{"num_hidden_layers": 16, "hidden_size": 128, "num_attention_heads": 2, "num_key_value_heads": 2, "head_dim": 64, "intermediate_size": 512, "vocab_size": 4998, "hidden_act": "tanh_gelu", "norm": "layernorm", "norm_place": "pre", "norm_eps": 1e-05, "positions": "rope", "rope_theta": 10000.0, "rope_fraction": 1.0, "qk_norm": false, "attn_scale": 0.125, "bias": "all", "tie_word_embeddings": true, "parallel_block": false, "init": "normal", "init_std_qkv": 0.0442, "init_std_o": 0.00785, "init_std_up": 0.0442, "init_std_down": 0.00785, "optimizer": "muon", "learning_rate": 0.00146, "beta1": 0.95, "weight_decay": 0.16, "lr_head": 0.00615, "max_grad_norm": 2.0, "warmup_steps": 200, "schedule": "wsd", "decay_fraction": 0.631, "decay_shape": "linear", "final_lr_fraction": 0.02, "batch_tokens": [8192, 16384, 32768], "max_seq_len": 512, "doc_mask": true, "z_loss": 1e-05, "train_tokens": 89500000, "max_steps": 4929, "dataset": "wikipedia_en"}
Each number is 128 + 32 x the weight over its row's rms, rounded and kept within 0 to 255. Layers, rows and columns count from 0. Numbers have three digits each. The size before them is the row's rms in percent of the matrix's.

# layer 3 MLP down, 128x512, rms 0.0814, rows 0-127, columns 384-447
102:145206157124120129132149126159158129113165136129155102118147145149117069120155093187162166094096087111165112097112136151134157101133106148150159093149117134152113112139094152135155203170165138
107:152149164153190118138148103097155130100104102121083131146147129202090186125100195159115179129097223127090164168099163135136155136126137105131051159106109171127153122121140165152132089141093098
103:119100183112184151163100130082155130079133201132163072129111156121163101053093138129151105159104186160150124135135112100136170147152096139114115100142142156149152126150119131114167112067160108
096:164139114119090143123089137163178126141120155113091164100168117141106094141159125093156132152147136155076171126111173097175166172150200157150090100068171102124105172145110116166150149165094106
102:140150118137123140127069151130067147132077131145158118108125121143118123156176117096139085145107102117132138092144105124120150122188080108148124072150126089147179136127169161148156122162156152
103:106104126099092109123092135095119184115106100154122109107158154108110152209109124110211108105125102138108164081173102151122152116137144131150105160057147124138103156068108144071105096182085115
103:192209111067159142088211144100185084094153129093120132174102073134167172169156186146144130147116169113092142126151115187131095067180173116177142098134112143178125123085183140110088119148097084
095:090142071218048149114105152063110134165144184143154057125103180089120108071154155074169163094140094056159100132144133152045154080121129092111173107119116151118164065154134165114142169089110119
099:120175165082126128087114141132092127103145103126133113124167085144148173125167131168184200127086068081130183149084127092124109098062124108144134125215128127091089124176105141132152126119137071
090:134115132079134120074120096181122079145132118172179165099097085139159110135102096083185111088159138085168090167117119125135156117138191128117130126124092144100129123167091127137101123115112174
094:137081110142159124144115075119089144132161113161170075105094136079183120095135148130133152104162136075163167069116114155103142100132158080222101171099131085139091217067103086106085135132152123
103:095162186099084122111163089130123081181096144092072169081139111111128139146172170102086153113131065185132122126169152066082078178130101123171147130158112130093142085160150174121194112144095083
103:101131191095071140116116135097095221141086203171155146131108184125163144172203126133109080176151158140183179090159188131105156163146097118125121100052118186166102134098124164049106119118120131
096:094183121096136120113161124179145066088095123192142157153141124133127186124158098133116174123120154112129157154194108115169080118101132110108140113130179165148118174170169122164150142100144173
098:122144129111146087139140054113127126115174126085119184143154101096145121150087108156134140126139102185087161086152109156121191141115115097110094122118143160161124125132122094131119136136116069
095:112091194104150126101122163174122087117161145121138088156135137092114104158180042109126104135150154101095148135123141122134117149138160143121108144117066081114182136212124138127034093101142122
098:080102113101206112099132060130151134142130151147126147094127126108147197118151072117085088153056096131096069179084127130134154089139095100111142148192151069169155089073126125155207103091150119
101:114151195202180149112192116142094161131122135128116145130136141139153073153164130116074121147135139098100119150106110169144133107127103108131171102134156123126037138124169214120154115089128102
094:102096165114178137107157116100173102090129202079149110125130107091119165136129133051103095104111146099162122119103184157108104127143146136162150129134156176157130157110169099111084132116206130
101:058095037112108132144146189152130090177188133164146081105095153125170061134045085133153122151119150095150115170157075135128139167147082168137161100097134158089118191109167067085092161104137115
102:120121132107154116162122133112109099165156140102156134129154141111121112056098118102130074209163135184120159075048149153123134076134037144153126147178099143136137136159114162139162125081113161
100:171190136111105080147127190135094130152169059156217155135119153092114057130135101142112150082085073096125092102097180142103133098131137119104199140175129085156126150101135091140156141175101154
090:109131193073107083153131162145147123136165122128186146157113103160190197093127137146145156133134177102142164059157069101105141165112143116094111094100109126167119103165091122101151095073154097
100:196141072104114163091152164155134127128143142113158112090139123102085153156168095130108122132109162089115145128082087175112111099082112126115103159097157096114108131189152119167114117101113150
102:147086050167217146127154159089160125113185082111166160129138188135116171199150175103182091178117112141179103118138120122100118085151168098126082120160132188120092130150096129140117166122148147
100:090155146145173112187156140145118103072128191119128120150079166150172077056143112137116149141131167132094140169126085130150044177124119089165161158109082134181129132142106150120150119111110131
104:181133139125175094106134107126131151148149148143116131153123121151140151114206146102091136159140086109139091068203132128158151097119118154120059090131125146163141122123115089124128142150126120
105:121131121162121121110147133117212121174111120133061061130124130128135122137129116064124193153082151158101106155130161132153154142147068139144124130191158137150125120142124088159209165132104113
096:090112177188130138112177093154017120128130157186149157113173125093149107108093117149107129170119115122129092122145147115122130140170153136132168118106104097132101144156099146076087108140119076
093:184095142095092117135084130142139139165121082086135127101091066154115089102122153120143136179126178061111096167135171116185120086125137109121150181111115110121168185103131063116127157152163110
096:125076127031135110135123106118165132110120129147169180126119091134133141095123110163124078092145121132195151153170146125153089149088155185108117089175101126096116144133105174152206134135138147
099:164108152200117136060162116100113155114139117093148186145138117134132158121078176171058157133122124154130137115131147079129172167122165081142119129127160134154134068147109171063127091107133148
096:088139125143125093105141190117139138125178148117126084115129103139104118140137159137187103103126206037105180068135171097127128059145105136088169138188164077149153130096178124099198112133139122
099:141128157147149151084130110111098141125147129159107129074170137074110094176198183130152146085182108126129124069160167126130109198113139134199135130134137104100110133124153152176134167090072207
105:157187130042163119182061103153119109190119130134106122138152120127102100197166114107129131154129112171112147099125131161171150193110103104104156135124250095143115131118143074080122120137116131
098:081090131136086123163117125122111170091088146158119099105148182106184165150205106170104097181125090139133098166147152142155079193117169172177108157054145098113180102066116138087120145117142144
096:138144123175073111163117151129136155150131137157093174113158143115147126114032132136138120061133141105103124120094152138123173162140146125067148163194117177117111104147126176142176095078151142
106:114122118110169078068028107031121129131155092135165053151106131135136122126107121073141183058152165165124085150076084139134116099129126127174179142166107109075096141111125168165130114184182137
094:094129156103125127110144066112133140107134128087135170116114147100123159099100137138112136121122148126142115104139078112158141148098141084151121156121096084080119123101191136159139134097115114
100:077126184154142137136159114092099132164083096162078106129117159150100145134124144117138114132100111078053137174170107179098160140119121113106131117138112131091136088075140141104154099115134084
100:080145095119182148112178112192171111171121190109122100120171142150115126130040088121069167071141127103134158145112169096108209217145163079085130126139092079155132175136126185177073185138166117
096:189095152059146133132139153143116071115171171098123139156132112141144117165154098116133082160074078169118099077134122097075141089084166139158101069120119153130144100151124108099110107121097179
100:092116167140162138146078160112147157129122142156198153110089157157112084130131141143154107123147024118126045163123180124121162135185101143076108118184120122156114111135120128133137127125161115
106:104101123150123136095156116124145147113168110087191197109129105122145107090190092141142153091152120097141191137087091153114118178156131114136118113156155167163143139077068098174140100147094152
097:165116069091082102116099135117175149168097137109182136125165106146140125096144102158159141147117115142085048111099132132160154162110139151149176086139127129122185132122109121118174130183120180
097:106104093155168168071145131118161118132131106116107127118129134177093110210197208113137172151126180132117208095144157098125148103063158142162110089169144148099141143084123060159173203120121134
105:107142199096110187125086060120132123165098109156146159135128142123098153107182098135119173086167180157122153113184121138150058182156127079116069123158143110205133132190156140124134124106127096
094:159153110059126156117119134132172145121130089112136136122123147111149116096151168095158096160087124125082180203114167135132124131122065123176132117073179167087112100100113147087156170038122131
095:026143152145150115174160091190112138147159133099140172158092130184114075163036118117125098157062130155116103071101123118128126089127121125147136153119138164102077125154104130135081102118133135
104:127100082053152121127143110067088127145089143162075081159112141183105121168095172068017126114111133144140198091127145118153094085083158144144089091029146147147108115115131129162133174139190124
101:182130068150098126118117130114110150113189133131113139168121121115133134092062111138155137158113147137117111100106121099115104156125151105085089106136125056157123205137160109130167107168117111
092:147144124133151151141117115138114142106095098160171156201171195158140153102106124147153085133144102123158126083194184140136153157121137107127114097108082147026142143209136094152064113130154074
103:136138144147220143126173115081154135112121142138121136113141159157137125130127145087036123134120171140195068163135102108115080145159107141123115135101133093136093182200135113194109149155073136
101:130186117100117131137071125135079162163132112119146136135120125117142147104107100165110123179114143147123143092155115152132128208146095077110169116040138117119134157099168134110163250136144113
103:153149136149123102155128130125111178154090127146092179088115099099111143153181150122101062064119148146094125162125140148123135167120122133119157134082106114151128122169194122125082101107167156
109:156166111151119132115163153157139140138128137073080162162143119136081120117053127166065075131098124096132134155101147122089126166125108154141092090158127154145115119165128133193176087096104120
102:107120072079123140121117169133088095158115141129101139092109130111138162080159096140097105123193127194124098100111100152154143078141104119129144104122120127140171137125081098093105109150138123
100:177188099120099166135128161167105121140107130156072182124090125109102188167194068089062140024127101133127086184122163099117140175098127106104145167132132079119116145165123145163125068152083144
094:140132112063154153173091104120093113167154163115104134099147129122169086129090124170137099142122171134114203127169082139193092148097133156088153169096147142129143131171109152185091165117082109
103:129192100090091069145095140119187077162142148111131103118132151120110125076060131093145129157117158125130150136131101174121135161148126200139093119120117104124127114161143201128158110138146113
103:137106169075165170165169155118163143045153113087133108143112113174166117083077076133111078107141130129092148077113183137114115117138118124140126099160149162064123115043129128171171147094117145
099:125090083091083110082142147108128230074121152130071067126135114076154208138153132128120085114118114140153183164126100089156112179089171184120111125090121151090091109136094112131167107147080152
097:083065185150150123084162136124122122161118149186110129136106124146130096115083210182129074139120137125130160162096048158101156093128190126159136119191117165146122118096129155174092137169105107
101:020140118179113163138165059133106120152119157105178203150143109113139191169091134174186090098111083124150107092218150144139164193150080087149129102117106158143128092163129193150129122116116110
097:142143164204126130098152140105153118185066099135141102161114127175082165133154086129222090119118144182151139113127117150091125172114082116104175081120097067118148169158104152052108077130133156
094:118125170177065121074104098129121114113187136108091154131117103135123130102148144206095127120136120126149106111145172136110184131107115118129177137118106119164088122106176108057168132070143089
102:164177163117140187103088109171151086155126144085097199099130157131119102165213130148148214084132142126139140156117090128137135222099120170118141100164149141128125130058094139065087156146141130
100:166133050109104149087096158071139120103083100084151152166147117130141162137157126169097114126107102167112171138070109138128083091111126190111073105127131109111160105094094150103093085101086167
099:126115225121149095089185183078200139137138059054140168176153146156142080181150156153099121129136107098166176086088104091125121070119147165125095115188141184129106113154121209108094143130090205
103:140090101163096126097201106144079141142126137127110168067171140100101109167078116144135136126113151093130086092127145142129120082121146108194087121102153141110138146174141095117135149147109136
103:114139090183116088137156127108079103126172070154118097127136145151105130122128131111070141125192123168106089122055113107130138104130133077116122095214092036168146066128114110121144131133138109
100:109128159132163126146117165066111157149026218133143172116135131122125079208153138139094081115111104020166158125132113101173106082132140125089156158141126165173107129058143164120140147156077112
101:177141153100105102113110147093163097088123156133145152099159101082175150116172148175115081097113188131127152138109110099093132126134132184128115127041129091099137118093117136108123097106106200
107:125117128174077080118162192152178099138152178129098078132105114140165190119150135125042152071083121099142128140165147177131115187112087126078152189105133131091099065111118140109178105099081105
100:083145116227095150122122123100105154125172123125117027158113156107144190061027102149137138098114123207130211135083108110141136090130152143155073126089082111148121087150079102122103160101075130
100:162140121057131126158111155135143143089085107118139118145146093116183129131106108051174120141155112134184102121126157144149102090134136207114131180126172131139160117153141124147109110188125101
099:147183102153145103179139144167100153125085101173127122137157157136147187093136135151092110114128098153122147172117105160086161139135053144103128128079196122118119061112138123173068103133141079
100:181097131102063109181164126159164195117153111152108170167169143140115025120112130113112166141106089110068102098126109088112148181157078120136147092105170100118135071187121046118111139181106131
098:126094086147100069165150156140147128135150134108060172166160121130149118143200101130142108152173160051078131067116166140149113189095123110105172154153127133083116143099068133129122084143141155
102:141128121143121150102099149083126104095113069133057086122124103140115199126197101134106162094165139072123191119139116133107165098097102094140185110131093146097154118127137154162089127089168170
098:111043161143068120143157116136133112118098135157139114158116100120108110093122134125172156129144107066118108172116120092110097024113106078196126181128091108149092130089118115154141093132108156
103:126121172097093182128091167078113060115124100149119120112143172145095112133097102125144136096116131117156134146105136139141126133145137109087138106145065082103176106109114058171108139134139076
097:129149076164147037179127146138133075102131178091114070154113148144122120199100101094093066150147118176167036157130174087160162116170076141125156205164088113142106155115109118141167128139159113
095:078160159097127101151154160165115134099110077157169195176146133117149190139180187119081101140166151102155115096081148102159138089116130142087144151111157129173120088147117103122135123158169145
095:172139121110171137081122103116150134136066096057158224180100139109141145115124096100146079088104116142090087188087158103143140085154152150137154128106137083109117111131139133140128082174136114
100:097137120165072140125108077214171102103074092153109154122096160149126137056089223159139143108156150116118125180136167073133089161132100148126138110111138122188136155201160175145115151077124171
106:124066130049119130171180099158130170126100082126141135105132118118115140118113092144217138162165128202144144183148086124121151177101173109125073131159103138119127140070155136133168130157147174
104:090171126145055110171098145088123077189142102123149163132119109116094122046128094057152126158170101110163113140153108104140119167112172173094167116162119149150139156158148221153148112145180107
104:207132091150178138086078098112160111113130076128094059130122123110082124058115174180166145088109128135076095119120131127111071100144109154100160193094125154080109115100169164116060104137211108
106:108084112137178124140177062150087097155100094129129060102150152152133141154079128124138084121140203146152131156139091133103140105137095121114098169136113089103121127083113081149089099110130082
102:107162159204147173122146077124161172143090127128172194133071157131073109151251135120071125151124091134162188182138134139107114218136155099173145188137110096161131138103126109133072135076144114
095:161198113115113158094114152180138106092113097174134111099120169132170145123090155120128127121140089121121129120121129149142176069110137142161082107116100170167109108095094100110136122135113132
103:164117188130127120120075109129085081068088098120117108138132070137110150117139128127191189133131091102104073107102137134110112099125079109172085055121129113125118107149099093153093072120154130
100:159118116151137140144097123146169072114086169197150081109122143126139078077158090148129130110083075104103079135081024163120090145120106173132134172160103128148139134152115146152165139134110116
104:122119148137109154121134067132126165144100186140042067173077120180092150117159098063153173152137096148131140154144126172151092069145135110092198105144167108077148141071126117055123133152134102
100:155106055116073167114092130126102158110115110107081176141128107093100121125092141115173180142083108153140061154108124156176172153161103167132115055075141084086141136184136092123106134106094145
094:115079135068160110118142129117154112126130108168174135122115127138150077147158123164126115146116180162133140148081091107082136115169135095128097127076146117108151146115123108102139068175141080
101:118103135121090104123108102129145138091137127128119135138124149051122089106074240086073159169073121215155093127137139129167109122149146141109153206188097131083095061123137165155115113097156169
096:150120112074099121170128137152147166128141121147150169085150114130195127148154194158136130128181168164146170134131181166183118187121168168139141106173134132083114161164127118154156133104185101
100:181108148104130151153132182140070145137033084123175098095132115156111163144149150145086136149196167133162128093166134122142119114095160173119162146114132097164121147091121092156136167119138132
103:113103097156097131109152113161141127117142146153132107160131081138107028152081070145116145160116091163085095116115122141112078113147133111131140126158086121146142141158137131125106126125133083
099:147123152137114128180119066128116141112116102108092138100135130110145093140177124143171107107128069155153141077178141118128141105062153111096092175154072152094151091116121163107168101160154204
101:129093058146186125081176168127134108121171083119125207082122092088089195137090129146196097107132153073095066191061129113118142150160139139117103128181119141183131125129123120169086098098137091
099:110113088159151142130086134105139149099085129130187133146152110122116142126091081148207106121162198137173093108125088150119097051146122124063145097104117134093134135158156074148123107156156147
100:112082083146188132097130126140162143096110122138154136131122140119125134064192138146087147151105144158125125103177068145110094020115103158175142110104093121139109148116103093093121153127114156
101:121151087255083127123057165153115105109187134077078152124153109128129097087095128134131183146087106140088118145127093153131122125122164191088151093130155164120147140077141108122136130145185181
106:141141095109081133216071157101122103113172116136113101109151160102136137146148081110136094102163124166183179158116139097124058094118120176087125151126182154107077109168114141183112096189109114
093:075082157097060082117130134075070122118119116097134087100135169133096133156091149111097149112141131117143094143138127134132150133147147158110153150157076134097074085129105141112119123099142125
100:083108107163100123208180102137048105101085090059165116145100096119076101128131122013171090110103118119133085139148115077135169167106125092130103130155163137126077124132120123134092101159070125
115:131133102114160134154113099074150135120115169161091167146144124112160046139118138092144135114107149152148166178177161097123123174136154154152127149025099089109176106083144138052112154175107078
099:111081097145137146138119120087080114147139167159073036129138072153111171108106105122094162138165071135169111130110107119099112087076108074138192175121145076127110141138151119163138194107131141
101:166174094124172127125133094167154137115189099109152134079106082125091148103073119146074140127090108147110114110111148138138060140108099123101116133125121129139192173141124086140102218106176151
092:080141154139099161197130116168056144143153162182103117116127144123161170126147128121051161149133136136117116158144125101157148161090140118124139151119093118110163142096075034103124230091133121
092:105102158133173103101192184133104087073155123093061152126143140143092197134101132129136144144204116149113153148114134151144132115149149137093152177158104095119155171135135131144122169120099129
103:172098124128067148176139161155114107075140151093106063177118123105134071125124141134120178107193099079095161109172177078112100108122130115185111128031133139130094136193148133106164114144076161
106:132152123195154125166093076165139169084096146085181062132145117126142160124111155122138106117062045163107086076171102126136097076143166138110103133182129146128128094130169167135098188150135111
099:114153098128102086166063188136114193133153108134169085158071122137123100112101174116138116147123120177058123105202221115110138099132113112119018104119155089121171139085134091127108156148118129
097:137061166084119136124143137089119112124158095113147139117136144116069173177123130185146170113070095115113177131157086123142107034132137112099134225176165175153149145122116139094097068112090169
105:203226160205133161108153203066129158149120155070227098176099089154165151177113146135165157161131115161204072147123101140115122142111093102157108118191084169106160140116110161086142126139134098
100:156138111079120151094135088102118139083102141141142148132129145148122113126106135119127133100149159159078142105076121130122124095162139134141098105089186126166156148100071170122113152121086125
104:167155076109155169152075172167151141201159126125179144176132130187179076125127096090179127081168096061100212137150177133110178072141150129079112100132167137070098128148129162151113185123087113
099:079137136141169110097135090128073091123113092154121093102112149132067144131121075130180082145149136133096149163152063104117126151175143107149088111103128126107123131095147128097077098109089108
102:098135122075130116139068112163116145170144141162108089112125135091169151143060146166144143165171117152177155146191174087134169139151130162183114116132125187201152132135127080103175084129149168
103:085164156123163118187111133126157160139131164092090088138170140111148134152092125111158172112090159162125097125141138156128083121147154107124118177088148255090133066101158069134130159131119123
098:181135159099117140096089143122146102181203120116068150168092101108135079179069088164105099146093089089137148083095111120110114062154105126149192131101130105133129158122144083080093132116137174
099:145092161161089121146149123140104104187173101089054136114113168163158104131137139144063146178153149101154140061130138154093131116117118127128173142153149184167112090181157129111138203053174080
102:097106180098194108098113061164175084112172042116126108121133145125092161142175108084136102189111084097157202193087180180133134168128087157119096100108105078130101133102109123177187054142136155
095:167073119177121109155089132148158101175140125119091106118119092148139142128086157161134177146135170124096067123167114106123064133080110064131187151111168128121101127116167119065136115133137178